Weights of a small GPT-style language model, trained from scratch on English Wikipedia: width 224, 2042 steps.
Each number is 128 + 32 x the weight over the matrix's rms, rounded and kept within 0 to 255. Layers, rows and columns count from 0.

# layer 4 MLP down (transposed), 448x224, rms 0.108, rows 251-255, columns 0-223
[[190 119 143 131 153  84  62 172  85  73 141 146 155 149  81 121 165 110 133 140 125 139 141  99 160  96  98 103 156  95 167 151 130 103 126 122 110 126 135 167  99 124 115 127 132 151 170 152 153 140 119 122  80 111 109 163 117  94  96 153  99  96 134 106 139 148   0 124  93 128 123 152 197 169 130 137 182 147 223 119 147 140 163  93 161 118 127 160 132 118 118  87 157 141 101 137 142 117 176 120  85 136 142 134 148 193 137 150 196 100 115 133 152  87  92 164 138  78 123 140 110 118  80  87  79  90  96 140 114 152 111 168 145 117 147  98 152 110 171 147 177 116 146  98 188 162 188 131 113 111 157  97 125 116 134 139  89 144 162 147 154  98 126 178  95 121  96 109 103 115 128  95  91 108 211 109 141 128 112 141  86 160 108 155  98  97 118  87 169 153 167  98  59 119 191 122 115  96 142 124 157 175 155 100 164 141 134  85  64 169 135 114 198 180  93 164 130 122 108 106 136  91 155 113]
 [151 100 140 185 133 103 147  85  73 100  86 158 136 136  99 138 128 112 133  90  77 125 173 117  88 158 147 112 104 132  76 200 126 119 144  77 180 116 175  74  91 126 136  89 117  99 149 118 121 109 167 135 167 144 136  79 190 142 169 177 143 147 127 118  91 100  94 119  85 114 198 114 143 139 157 132 110 153 196 165 114 153 213 168 104 149 160 137 104 142  89 162 169 124 167 140 107 110 128 151 116 149  71  79 137 150 140 129 160 111 149 211 156 131 109 145  94 109 101 130 140 127 129 165 125 101 143  83 115 118 101 152  81 115 112  98  76  73 110 112 103 160 133 159 126 109 108 102 124 127 115 134 149  97 112  81 170 100 108 114 117  71 124 158 151 176 103 102 126 185 221 148  40  71 184 126 138 125 125  98  80  71 128 121 127  72 145 131 108 123 138  79 152  71 158 145  72 140 139  97 103  95 156 111 123 177  90 145  58 118 121 114 108 100 177 119 201 119 188 114 162 153  92  88]
 [111 153 132 140 112 172 119 143 155  63  81 163 120 114 136 116 131 132 125 156 130  90 157 148  94 106 126 124  83  98 166  38 126 148  96  71 114 108 168 101 122 132  95 157  99 142 101 189  91 132 105 143 108  85 131 173 160 155 145 102 120  94 198 153 202 143 121 119 103 158 157  91 172 142 168 121 143 101 115 208  75 134 107 162 129  75 130 180 124 153  74 127 119 157 144 130  84 159  98 175 147 102 118 140 148 156 163 170 187 116  74 169 111  60 166  84 163 178 132 139 118 142 135 148 136 150 129 109 177 160 123  66 134 114 134  76 178 140 168  67  96 115  75 112 135 180 108 100  85 157  88 118 164 131  66 149 144 143 169 126  98 102 164 134 163 141 164 126 101 173 143 162 166 141 133  86 114 120 169  97 150  93 144 138 130 127  40  83 139  98 131 120 108 179  85 202 131 159 111 145 188 140 194 108 165  75 140 151 105 109  80 138 160 113 171 178 115 156  76 132 135 128 108 153]
 [ 69 116 103 130 146 130  91 186 120 124 144 114 146 140  82 113 165 114 133 142 173  64  99 103 161 121 115 140 108  90 142 151 169  46 103 177  92 124 145 126 130 139 136 143  88 146 158 154 120 107 122 138 124 133  70  66  83  88 143 196 145 138 155  88 113 120 168 144 145  81 144 148 133  91 145 173 114 142 107 158 106 115 114 145 145 111 156 142  49 162 144  79 144  90 126  38 146 146 138  41 177 123 118 142  89 176 102 164 139  91 171 111 138 148 132 184 151 143 135 123 102 123 114 122 158  78 163 144 129  69 156  71 151 171 138  49 188 110 166 154 124  88 108 130 136 117 155 160 182 137 121 129  76 151 195 149 109 139 126 131 125  70 124  97  95 114  83 108 153  78 118 139 167 147 101  49 204  96 126 107  27 113  84 180 115 154 135 136 138 145 115 129 116 107 133  56 156  86 156 134 190 167 120  81 103 113 162 151  81 129  72 133 104 107 165 146 151 167 124 183  86 156 125 125]
 [122 147 138 160 111 154 185 156 102 127 160 121 172 128 108 124  77 119 128 160 127 149  91 139 126 133 107 211  89  43 144 109  77  98 132  65 133  96  82 111 146 132 129 198 158 107  44 134 133  90  83 110 101 124 133 190 124 171 158 152  96 125 123  79 147 126 183 130  89 158 132 105 118 159 185 132 155 120  99 143  95 153 109 172 103 137  85 137  90 162 127 119 134 151  83 111 131 181  90 194 123 123  96 104  66 102  81 124 156 114  49 105 145 110 146 176 104  83 141 100 113 142 133 128 111 114 130  90 119 120 137 162  92  94  98 169  95 103  98 132 155 119 103 164 125 146  86 100 111  94 125 117 145  82  79  99 120  87 141 112 120 118 132 123 111 130 146 119 190 166 111 200 139 145 101  92 106 146 174 106 136 149 120  73 120 157 100 167 118 133 129 121 147  98 110 142  92 166 144 144 147  96 151 133 126 165 131 206 120 133  98 116 105 119 144 167 160  91  83 177 141 142 174 206]]
# layer 4 MLP gate, 448x224, rms 0.116, rows 252-256, columns 0-223
[[119 126 211 117 106 135  91  94  98 138 125 124 114 159  74 113 136  84 115 125  73 109 192 105  89 116 151 125 119  95  78 180 188  91  94 138 118 129 214 115 111 123 182 165 115 125 104 196  29 145 146 142 102 146 125  96 220 195  87 138  77 133 128  71 171  75 120 132 131 128 158 114 190  99 137 107 122 156 155 154  61 107 122 132 107 131 163 140 113  89 110 101 177 195 158 128  79 129 143 122 160 119  80 170 100  57 101  83 128 171 113 142  70 103 148 111 138 149 101 123 128 135 143 152 139 166 117 115 108 160 143 202 133 116 214 150 111 129 103  98 138 154 142 180 114 186 125  93 150  75 163 104 173 164 165 169 104 145 102 138 138  98  97  71 228  89 122 112 106 137 163 116 173 111 127 135 138  85  95 101  64 143 108 133 137  57 100 173 118  99 122  76 165 140 183 103  71 147 163 107 120  77 138 168 107 153 145 171  73 120 128 124  78 114 172 148 147 123 122  87 102 170 109 180]
 [158 145 125 150 107 116 139 135 128  89 137 113 113 120 126  70 131 180  66 113 158  17 132 117 141  73  80 115 191 183 114 135 160 117 113 168  93 116 138 150  89 190 141 100 142 128 150 190  98 154  40 118 115 158 145 119  96 139 111 115 201 112 127  99 176  69 198 164 128 129 167 107 135 127 124 165 165 116 149 136 108  83 136 191 103 143 144 148 153  98 161 154 118 120  63 161 133  96  99 124 130 163 141 102 196 119 104 134 105 192 168  58 127 131 141 138  87  70 128 166 105 109 127 152 111 187 164 136 134 146 163 132 121 116 135 128 163 153 126 108 164  84 163 112 134  98  88 140  92 114 135  95 102 101 162 150 115 136 109  87 144 118 154 168 129 163  69 169  85 112 131 107 101 156 113  81 115 142 130 136 165 117 129  85 114 195 114 181 142 110 106 111 117 109 148 159 120  86 108 112 103 103 117  77 145 105 148 100 149 174 176 204  68 124 102 136 138 157  25 135  84  81  82 100]
 [170 147 101 119 157 115 159 103 189 128 106 136 117 131 167 113 135 106  78 103 137 200 162 120 109 139 101 119 147 119 207 206 128 171 186 102 125 112 111 122 157 199  88  50 159 100 107 142 102 164 166 155 108  86 109 174 161 150 123 112  75 141 105 158 142 120  77 164  99 178 106 172 159 121 148 160  94 112  96 112 114 148 153 158 120 151 140 169 144 158 100 111  79 125 120 140  71 156 175 140 142 152 111 134 140 162 126 167 116 206 140 179  95  81 102  97 107 154 102 130 129  77 130  91 149 146 143 122  93 134 165 185 109 143 165 142 141 120 107  43 144 117 200 123 122 103 160 140 153 132 198  88 156 104  87 142 121 108 111  91 145  95  88 161 191  99 141 148 159 225 123 102 139 102 153 117 117 127 167 119 171 111 126  85 134 157  95 140 113 161 133 182 149 100 145 156 174 113 170 103 126 109 104 167 170 150 113  94 127 111 179 157 149 142  76 116 141 143  74 139 203 123 152 151]
 [107 125  86 148  77  95 102 111  95 121  87 158 118 146 156 130 164 140 147 125 141 161 149 115 161 168 137 128 102 145 106  93 157 125 113 118 155 130 106 131 131 179  95 134 225 176 133 125 179 123 160 123 154 131 122 162 156 131  82 165 125 104 149 108 109  89  51 146 120 113 159 133  58 101 111 128 124  85 118 175 146 136 125 131  84 118 168 137 107  78 129 181 112  74 145 108 166 116 181 147 138 146  95 145 129 109 140  70 150 145 166 145 188 115 139 141 159 150  80 148 155 114 149 101 166 169 106 134 154 206 130  85  97 104  87 142 102 171 161 105 103 137  99 109  62 102  85 144 169 103 109 174  82 146 179 183  95 182 104 136 141 147  71  90 136 133 157 126 151 147 137 139 169 102 114 153  99 165  75  99 120 142 118 107 116  99 103  96 111 110 155 163 132 141  94  55 108 176 136 140 115 105 115 138 149 167 144 142 163  73 160  79 140 135 107 105 115 112 138 136 114  90  89 135]
 [104 165  90 140 141  97  90 162 168 138 175 106 117 133  64 117  97 132 122 184 117 123 115  80 107  84 134  89 160 126 149 114  81 108 211 114 180  53 140 128 138 158 145 144 133 161 143 118  68 151 205 140  98 162 120 140 182 142  93 104 157 106 107 143 117 131  88  66  96 161  86 141 110 160  83 115  83 105  83 104 140 144 116 125 116 107 102  95  72 197 130  82 125  88 133 111  53 124 127 105 124 122 127 204 103 143 126  76 157 122 138 137 126 134 141  89 144 113 170 170 115  70 151  78 152 105 130 116 111 167 174 145 132 110 102 135 107 203 152  90 109 127 112 106 119 108 169 166  89  89 126 172 109 167 149 185 114 162 167 135 121 144 148 160 121 143 135 148 117 148  88  99 155 125 141 110 101 125 168 144 137 151 134  76 124 148  93 126 119 151 132 119  85  70 170 119 100  93 110 163 156 121 148  94 142 176  99 171 134 138 165 118 107 107  75 100 166 132 147 106 139 145 104 118]]
# layer 4 MLP up, 448x224, rms 0.114, rows 252-255, columns 0-223
[[ 98 143 174 196 142  58 137 114 137  80 114  92 133 119 114 138  95 157  91  94  72  81  64 136 202 190 121 189 234 175 151 186  63 134 128 106 114  75 123  74 145 170 130 132 158 132 124 187 153 149 122 135  99 157 123 128 102 118 189 195 113 181 112 101 175  97 141 115 130 100 123 111 107 140  69 154  90 104 149  88 184 146 120 108 122 121 127 121 125 100 135 133 136 145 121 101 121  79 150 108 171  95  81 111  92 126 174 133 125 137 132 173 113 104 161 139 102  78  68 151 103 158 119 141 155 138 139 135 164 120 146  95 105 124 156 100 143 129 178 184 105  86 160 143 123 154 161 122  91 161 153 115 113 138  80  75 126 121  70 111 100 100 152 184  97 129 113 208  49 127 118 158 138  89 120 144 145 149 186 159 149 143 165 123  87 113 103  86 153 153 108 125 146  98 110 189 117 101 190 138 118 142 100 135 132 153 149  99  92 210 114 124  77 128 110  99 109 144 147 145  84 144 124 137]
 [142 120 117 117 146 135 103 132 156  90 125 146 116 114 128 155  95 179 185 119 110 136 135 156  74 127 113  97  85 104  96 151 135 154 136 139 120 127  45 169 176 100 114 108 131 106  98 126 131  69 201  66 136 113 162 111 110 161 176 104 159 142 136  96  88 111  48 102 141 189 170  64 147 116 178  75 115 156  78 169 129  94 114 189 159 171  84  51 118 181 111 146 187 207 110 119 111 134 133 131 135 120  82 142  95  78 164 142 169  82  94 133 110 126 132  51 151  73  76 121  92 148  94 135 124 112 117 154 170 157 107 179 119  91  62  74 158 127 132 124  82  95 179 162 146 162 156 133  99 133 127 159 191  94 106 124 144 152 180 151  91 182 168 138 129  52 144 145 139 130 101 151 168 181 147 191 131  85 201 102 118 146  97 138 175 155 117  99 165 134 121 114  84 116 148 100 106 150 120 162 154 107 132 138 125 107 102 174 164 157 160 151  96 111 116  83 160  96 195  98 146 158 141 137]
 [125 141  96 154 153 108 127 138  46 150  96 138  85 102 151 139 178 148 132 137 113 140  93 140 121 149 141  65  92  80 101 102  66  94  72  91 114 151  78 141 120 123 166 177 115 184 108 116 128 150  80 132 113  86 139 109 104 119 145 144 131  54 126 146 132  60  85 171 189  97 117 147  77 165  93  92 157 112 183 118 163  92 154  83 152 139 107 110 132 105 159 139  98 205 124 134 127 119 133 143 128 104 132 143 102 179 125  92 125  85 124 139 162 127 166 148 194 106 125 117 127 187 117 178 104  71 111 125 121 131 111 103  93 169 128 150 118 122 138 161 133 100  88 133 133 150 102 110 155  98  60  83 104  97 146 110 112 167 161 187 101 149  78 104  93  99 117 137 107  83 130 130 105 125 117 120 181 140 205 110 103 129 119 152 133  98 153 149 148 140 123 119 101 141 117  43 136 211  92 128  67 148 176 100  80 137 194 145 140 136  90  66 152 109 129 148  87 151 130 141  95 153 116 200]
 [139 150 139  82 143 109 107 119  74 151 113 161 108  95 152 107 182 110 108 113 148 138 159  95 156 146 116  95 146 134 112 116 156 123 156 133 136 121 116 111 154 144 157 180 213 180 125 142  80 121 179  98 193 135  78 185 103  91 123 163 114 162 111 107  93  93  52 127  93  83 100 100 130  95 111 103 171 127  94 167 107 113 128  80 103 134 180 170 106 140 149 118 139  96 110 138 148  77 193 149 164  67 155  73 147 145 120 133 135 139 174 137 155 159 156  88  96 157  33 104 128 145 140  96 111 102 139 146 101 161 135 134 122 114 113 196 118 126 161  71 109 109 122  96 127 119 125 109 140 103  88 192  94 143 187 108 109 143 105  99 117 172  85 148 142 106 151 138 102 117 114  98 156 141  74 169 165 151 113  86 141  98 132 115 115  90  99 104 119 115 143 135 126 109 155 155  92 165 141 123 155 140  95  66 143  81 160 168 139  60 145 123 101 152 157 168  86 133 125 149 107  94 136 118]]